Each number is 500 + 40 x the weight over its row's rms, rounded and kept within 0 to 999. Layers, rows and columns count from 0. Numbers have three digits each. The size before them is the row's rms in percent of the matrix's.

# layer 5 MLP gate, 1024x256, rms 0.395, rows 634-733, columns 64-127
105:571512569467508479579569479491513480452579482502534491468474450498436527525484460499431489556511461506484491538450538488470503541497456465538549500450514479539533466485479490496517553440458462
101:468406542494469529537492435450487464475554504475522501486451538449538436536465481460529460413541540485528429461500467478489537485493511472485448470507462474508495486632483484505485462421519445
092:518567458502505506454503501518551512538598487577497458454530518416531445495474534573455468578520474474461545533385587520413488499423485546541497492510459551479519515451508547553532559565428573
106:487416501449494522481532486523468540454535519504389541514453525488442460461492480533505533529457424480474574444551455514521484501504495495557570517537536427543521456550509547411545522512534561
096:452584504494531493542508538477486533517482482443558473574443499586515492467544512527457482503575498543489445476453431488469475610506478492482512501500554521516570559526489470462534482493516518
104:427516465483495456548480539504453512485475519470544501490452479497534423500444512500542474602479429504472480497516465441544506501498450498477535468512545521526500545575538578519470575519540543
101:527512551482520476509516560522477478552571440483587540563546577478560449532514505411470510551497627556535506477502488536485438477473528466559532568477544455465513575454507468522501453399557552
100:489481485571554462495551483463489521549512543496452453495536429543477461487421505493447462528562474497491486533487418563485555482535437432540554525529467461490552460480528506509450472552514501
097:504505490478409494529508575484560509487505509451473492498448473588489526462567537593539438511459462554457535552529462492447457523507532564487502420455457453493526491524528449453519463504560540
111:554516446466434529527480470444579463513486553555472503491515387499501574417484534423496528428487519548525496511513421549526477494415532418450489508518432470458463481500459503555482496509525443
099:473510510531564531492512531504486524508547508566515430451517464515432488450519548518485492520405402487521447481549573511465500512487477459511514474482548461476467500499534484587524512474495438
101:508500534491506540439506512489424506540438531506549570491467513485426494477421523464445398551533503451560541481530499463470540491541474477534546450500546484473518434485594497546483509506550525
099:389483544505471479548505533541503524530497527488573481452467517517482448533417495511540503459556450578543507450476489498476530590482499469571454456496482463500477515467519459485459499468537492
097:523525462453478539458546440508493460500462518482500518477467481551470442434451492464557489470488484544492466502461461431556526532474517469556512465505539532476509505480477497455448434363425508
102:510473461443474453578453465494429477586482558524536572454495506545542428523459466547438475495503455532448506500502433515474479559545500536531556558598520486495549434518471507545491486462469520
101:466472492522542468500512539392491542476476539467515474509456530542466504500512534470549495533494391462472551513488467483515460435519522429528527532440464465544517481489574538507509484485552533
099:565514533466484443505517563536469522467511514558567471491574514456450511491495463468481410540508507468525526478581447555459477451519519456519503548537575501482464552490482524448510543501410458
102:540530561571515553486485486425540600407525508482548510490477538511535495512488506513436483529558519486491461432483513549569527441522497515416462444548529510460541446496417532531466544499522544
085:587499529453499448505474494470540540475451480554456473518557512524531595464460479524541409479492505576453501472480483483473510526449457488522516551450516523450500533440550509527510487573524470
099:542560490505510448550429485533438449584506472507500498495487536483471412525512470470498514567427554528456481526415527487506497576480509483464562501521523492457527541502542563454479430435546457
105:421474492475498586498453583481525525497529607572507524509561517500488454507501439523414443507469484457514430447445496523485544520546483514415545459521505478504505474544500528462570475508522532
099:528530498512458507489477536557510512463519515577489519467485520503569480519420502484532481550385485486519486517467511520507478516478579519414510486468499475514483492554513550487458529483464444
104:498497494448508470570497507476505553510487475518452519522509585482566558514472629470499526535496412561516569474445476506521572399505496573558510408432552488482507424479505544508430508502525425
102:564524526502499507505567522522478532488508458523535418527524471491597527477397525480487479481520489537526429477532523559489488431496451447535513545499508494477438507542517518475491564471549526
098:411524487542523490429476476495495471541487468470560446476458503496555464447473508592448495460524550518540524634527515468497503492579492457572541479550559494493509495443479581557474519462449484
088:425544530488446521538462557419521513491425477496495460463571469498509475428515565551522492479454450569460465508497479579412505531494526462503466513497512541527548502505485575492473423458574514
099:560491555541474482555496442612488515456496506494497550459563522567495417594464518489512516555492461473487531495509481407527477482476416527422463455475506474513475504544486549528488532488525525
092:463538527469498525473540565543529471463558473538505510531482509462496480545465519467510422553468463454522547504457493529460509499530504473536531483487519536498524413475503569516503416501539518
096:500549486510450459452459527484552502491462464484441458476517541477468452611484544442504453512501478577499488420550474468454470552512527479479454549497434519541447574432471527544437501524535462
099:519490478536425502487529468443539444585533542590557491481582555454440414440485504567466482472425499529513519554541435490505418554519528498487439511475486500529497477570538506516486509488513563
098:517518465562480529500482469582467466547520467484532488510530527461501483521523514509547502531567513436431526528534527455487488460510491515560487440501460504473458624503538468437516475560500486
103:480560464519497532534446402462409464460527513481553559536509460516473497474519554548575476460474471461435469494540452528483496491475497430580516522501477464461564446545503525567548477511433528
103:514563437476517441505456473519450464540557502497487488504554493465535491478479507546510437512477607461553493532437486517492489589493495482539539532491478520530529451505478509486476437501487581
101:512538484482425459528475588408396551525461501499551541528424428494539535567504522506424519557515484514525479501561465561536505475555453528455438461519494465478460496472481459452485549513573420
093:447493496503594477572474387491546486497595478529493512473475527488494484518453449512445422467552541476525542526544439527497522527489453486433475475457525508460526494474464496496511501510528497
094:413498469482524483547551563531595526470578513456500466457584533512513543522534525478516485490482473517429499519525476518472533533470570486452478419558441508519553523451492495477468499448416517
105:442451522414438550498547526489479496482465555490547515517460474495464508518384528403474447542427505493421531478557443521451525496454546514519483509514394476480462527501470440487520501479514478
104:492519478489415511529463462518583461501459424540575490517466540569544485451492516481467495519441560523559584498521490526542451449569500459485528555469520441469477496521508493482528462468498441
106:538427453549466557542543449470505483576454544481504578555524476455471466416412507504527439490518445437499526483442468523436448525493514502526508426518450463525485495521448546488534510515468520
102:516447502514422480503512467489507462411508473445522479586502568494564540496374480494484480481464504500526503498462536530561421429563458427558509413555547471491515482478496540526488461524527559
091:475529430452460571416552543525469547464519504480453465418449541460485463519522490456504456535445477477464481499539555533528488510516505448508457515500503532519550481495489474518528458466496505
101:491450494457481496501434485539526508476493480508504578521494497440525476478495484445517520532441523551499495420436520571492525483503539486533472483544480454521540445668512476550451574424558498
097:510477483473428468566425519583458563463496505464417466464440495441518534488526462546441494528525444520513504543537495442462495540545520475542449508566477468419503524443547515518519467481482605
103:460476426573451489483520429491468495494521520551552486550551538426464519552502443443481540584487458474415455438463492554489470479447512471501503492462433487521504522509559527487439479524442551
099:459528499475526460497490513471604531477491517505489500518553471555458466503482466508446477460466446505456487514486458465486535464535517511466557438565516435454448555486489462536469537574535512
100:523531495511513498443504495522493556419513495512523506543476564489553518445433495482397503534524486540491537508606433500474534491491547558453529548512528493462496533480526564460486460511458462
100:502468461490473479514545521483526525475559473461445478456546500527563484538481445454429483512486509483518498530534493474457495596515551513484523561553446463522500470508490533529503517453538512
109:488483429550544507559519530637496577458475475503445535489470408473502519479503473554503451488524450555556482512485514387409457493451519511555464536541410457443520453509528490601447485551509521
099:513454461502455488502438509524493490544503472577511461511480492470527471453432495497544465491538484486458405442500497579467543511476519502534466515481508444497519529546557507496549492475480521
099:506541516486533463455442551497435528559482534552510529559404529521479507428389507488499522465520469498563533497489521440502535460505490518447590546488496525497523475518438511446459484474463503
098:519544501536526452469479483573482470531522516550540497455575485464501478500422486482478508562458470478530548531540469478462473442478504531501568494500496490532516558463480519532519498564482494
100:492507444520447500488553462497479482514463498502523498444459557439525475511498557489544520489481507459449506486526486475500485580451516458537467534456491515500518531524526528491496463523465347
102:459519499452517478471476524532486549446533474535535561536551532534525484541462515528526412480498451472504472440519488463511439504426445561522490543435507497437515555527430490523483527517450537
096:478454515499512515516517459520553448504588510516521584474467514511497542527536552466602519457461522523519554455470517459431429456432505495439475522526529487469472449516477479466463601515552447
091:532467468482506489530484480407502462547467470511513415509437464522533522537565525465514471436480477570519499476515494476509502518522513492575509590518503473455554512515465457515517508480485515
100:461489545482474529543490523510529473521469483524461535525495523473511484512453450561521554448535511500467467499475505519490554598571481463487537473565460488444479451466575506488521555510492562
101:463455450482513523485509565483493501482509505503491529506483513547516446511474551496523575527514445443457470440484549485438404511494490512501486546539613451464413493470386568477402518533491474
092:496551463494561528546537487514572449550453518502523461450560506577532497500566534577507529508547446459502435585493517506497475520494478402461458524475527485569565490456472443467503513557492521
099:536606538584432485511475505587507528527516533444437442487458560541543570558468529513449476523516537512535440504437549505523594494486528509475452500536485418457550514492506483503495491431499543
101:506571486444533527511504491487537511537526552611512522469444497487447512500463433483465417505420426488500531506621423538534489480496549512474498533371495440436490477527544481507496483501510554
097:559477465473420520545466568447542524487516493535491549481552500542545541514427497475520525545480416497517523515519512541529526502431544510463543524500512503489453553511547514520439461521548476
101:446504486442509501484440546462421464448526523536527504524503508429514529441463541451460449565515488532484538584533497520450472566512540474494512504526443467520570477552510534478568513591526481
103:547507437498438521556530479433580504547472415528533494488523499492478529540494515456473473551515499441446489520499495471548496506545498512517476588513462421545549503512527546566498431455526487
100:525556458493541512512531503552541497462510494495411532560511536449472539498535576544476471484510476510536462486580526523491490517526529541555499544551529466500468491490494434467449530456424584
099:436465506478527468503472512494472505445489483575481499543486484454454487490472440484512497520480446482508568511433461501505468537496466451441408421487418452433455564457539467512466523524596565
096:467455541481492451636424464502409533481494554506528461480476540503522488475426506547543523516479565496511489466525437484548535459552498545460522520450402449482575560433434525454550524465501474
099:456503470492518449497465510494560505594496517512513489487424489489532498457446548437466525440501510496574531512494454541515446454548512576546420543481472457458433509500475450496524510529522484
103:470546440509558575504534481449494461499549449503564508496482548527418436503484454485567480536507503526448462428490485475538490439487558473488422443436533518539485585490456508575552554459478496
095:515493514453530562521446413490499506497540480453439480569587555477538514554508536539582521467475523477490489416483466576462489470522477509501514430502514474502517515576544505551498495513473528
104:485545519436591534561475549477523501458486532494472459506554491492467478458500547455516523480507432533494555535508523443457466528464600467529561506473577501560455459522467434563542452535495452
101:525514429525496548425524522493482514486445510473517475543521485457529517518509535501533468533430457547479492454449497481493432429404518430484400493626487490422483478548484498487488557505546581
101:523560506504613510522576556523466474500505552493496544499482433459503488481481544482539488488508478514557475539495492533479466473570509499532513532515502480496482507531497472543507551503441519
099:524491481496490461509523567486478428466454560451534468485426524549485429466464525430412503421537513465474487541480459420388460493518524522509610475579560518469488446496517514490497456480485479
101:469481490543498563525499500516516501557461524455501409503497424489494442484505510475506531577498524503460490505416562421476487561465475537483520475453501470529544482472479427486464577557532518
098:503499520497478474465489477520592523497497502512628533460556478568471527569492577487456530545551445425522472483557498525512527525486517442463500517493502515432486476450570494407463525470490523
100:576538483467519466596483560477515491470476469495476447593456517518472417488510547538499505584489550442543545527484439437424486490496454468463524570481516484494531488521472540509484448465493409
102:544454492530536603460529508477497539465522525488573465555512485580555488524463467442482438544514550463454546471529529450511474509541407499419510472543521518506437522539501525451450475469523473
098:485456525464505441464498448493525511518555516437509424422470456439535481518478527513452570436511475547483413544479529456486504519518581560471437491475506484515536427526508524460479444477455447
109:593461439554552481467458544472491435584527473497527561445547561561465536475575491461521544555403501547578450473438483490548525454559512515503422538507477466444507504431474474521449550515455555
092:442477450422544498429452458506506448440515502491487489506454467494438535566505531531515487545436499463498514513495487592506484527567548584478480459553475488475405477580456482470499471445504485
095:499558458465560560463460505431511472470568471467493426486479456462438549460544453533364556507469534428614515560528494507542452399548556468535481422562507486486505455575492532555515506466516490
094:524447495503511489562488549501503560573455488551474486461572591564462484508417531523471486524504448467484487467457517516555527467441524442518473502443565488524608509501517457448534426505490449
103:528450389537477512468450430524472508492485458552479451481561481514515486497539498561503465519466471510440454490529487483480500425411476478547539424541536479544544482484470506503472415466504542
100:446460491577406537483611470486510513545506490499528500442496523453488573538519471479533512517496467480553540493523501526518405483469540455491461520507468459529455450556495486446461469451452545
098:488545503475365511480520545538495510495490557557478473518525517435490553502500511534500542494523543455506494434510428596542501507524430460449528505450466508413453434537539458538457498527499461
100:477562512468432478429509494507549457493464543553521496550480480453417434571480483550556500481524487467496496507493443514523492495427461478472496511488537497500573571541537487515478488462428446
103:521499466505531552522532496461553505515497438486504512500466532493495411404459568463510514509517485573517531521424565572558521543497475495493537499453560481507493515464458593551491521517511524
102:564504486515444487478546444582517533476457458490480516543524530543470480494505571488468475556491547465485532619535554467538528513473532429419502510429542483463483419521542495515486514487473542
101:500479473481522482599566546490542500486487548460507518510491522487535432518461445417489526506491494500474506582513545534498503508422471454473478553473521520521538561442521604488467508484465540
101:458436477469544498521486489456521497531518452521532539448460469507564499500546468442457483573454486467446444497537427548490525519466481466521489512450514472516515434538549527444512447412471451
098:487531502566508522452461468464512555491502516488538476492522446594472480564485503558520546467475500451539562547499527452500541454558572413512445462470555437476534459544401499523513446515572450
092:471380543523525487491450502456473520504492449519500532450489533549626491491461482511465437516453459536537449431442520531444494522495481535453552465501479475530523471569517509572520564563510498
098:407553554632480479464468572494532485528587503431437484551518552504517453519490525424460447491469460519525450514509495514475523485552486521542522526530475497523474458476483541538490555491501406
095:523444449494468571488474474517530578453438554432486455474509494414527503529486478494483509502515484494546467458537533473473443463555526504460523458448426491518489494489457547459413581495483550
102:498478434566477560552526499478479514483491604520527522408503575584518535549515496538500560552446477468555529525523472539497436571499513494502476457492543432497524506526488506469449419506552489
101:524470530496553532460447554516550540494494517558479447527469493510438480462490515427453457521502491502519509478526526448471485501515411470461556412480462460453486526469457585472557513514577502
103:486596455484505448497545532481488556485536435562518531493496471517504440530510493509559494495467511580422525575510528484538456521550548438511475460470429511516526468491495537371491547565424438
103:453508533493426468487490531496430509514503520527506495430535482529538421562443507433503484545452440525512508459491440558549502491492594501529480456516536462434466458534546547501506484473524539
101:511573459465548552451561537520468464493521495515466518549609524554457421435420501527518509511499574471549501518440498455483497523526546545466424555425479510452515532435553519447494434526505558
098:436518527461469554547431485536465510452466472484478537580464499457516514490492518483581503471518471466498489411503504519516436496460381474487546485553519482506531540623510485573560442483532546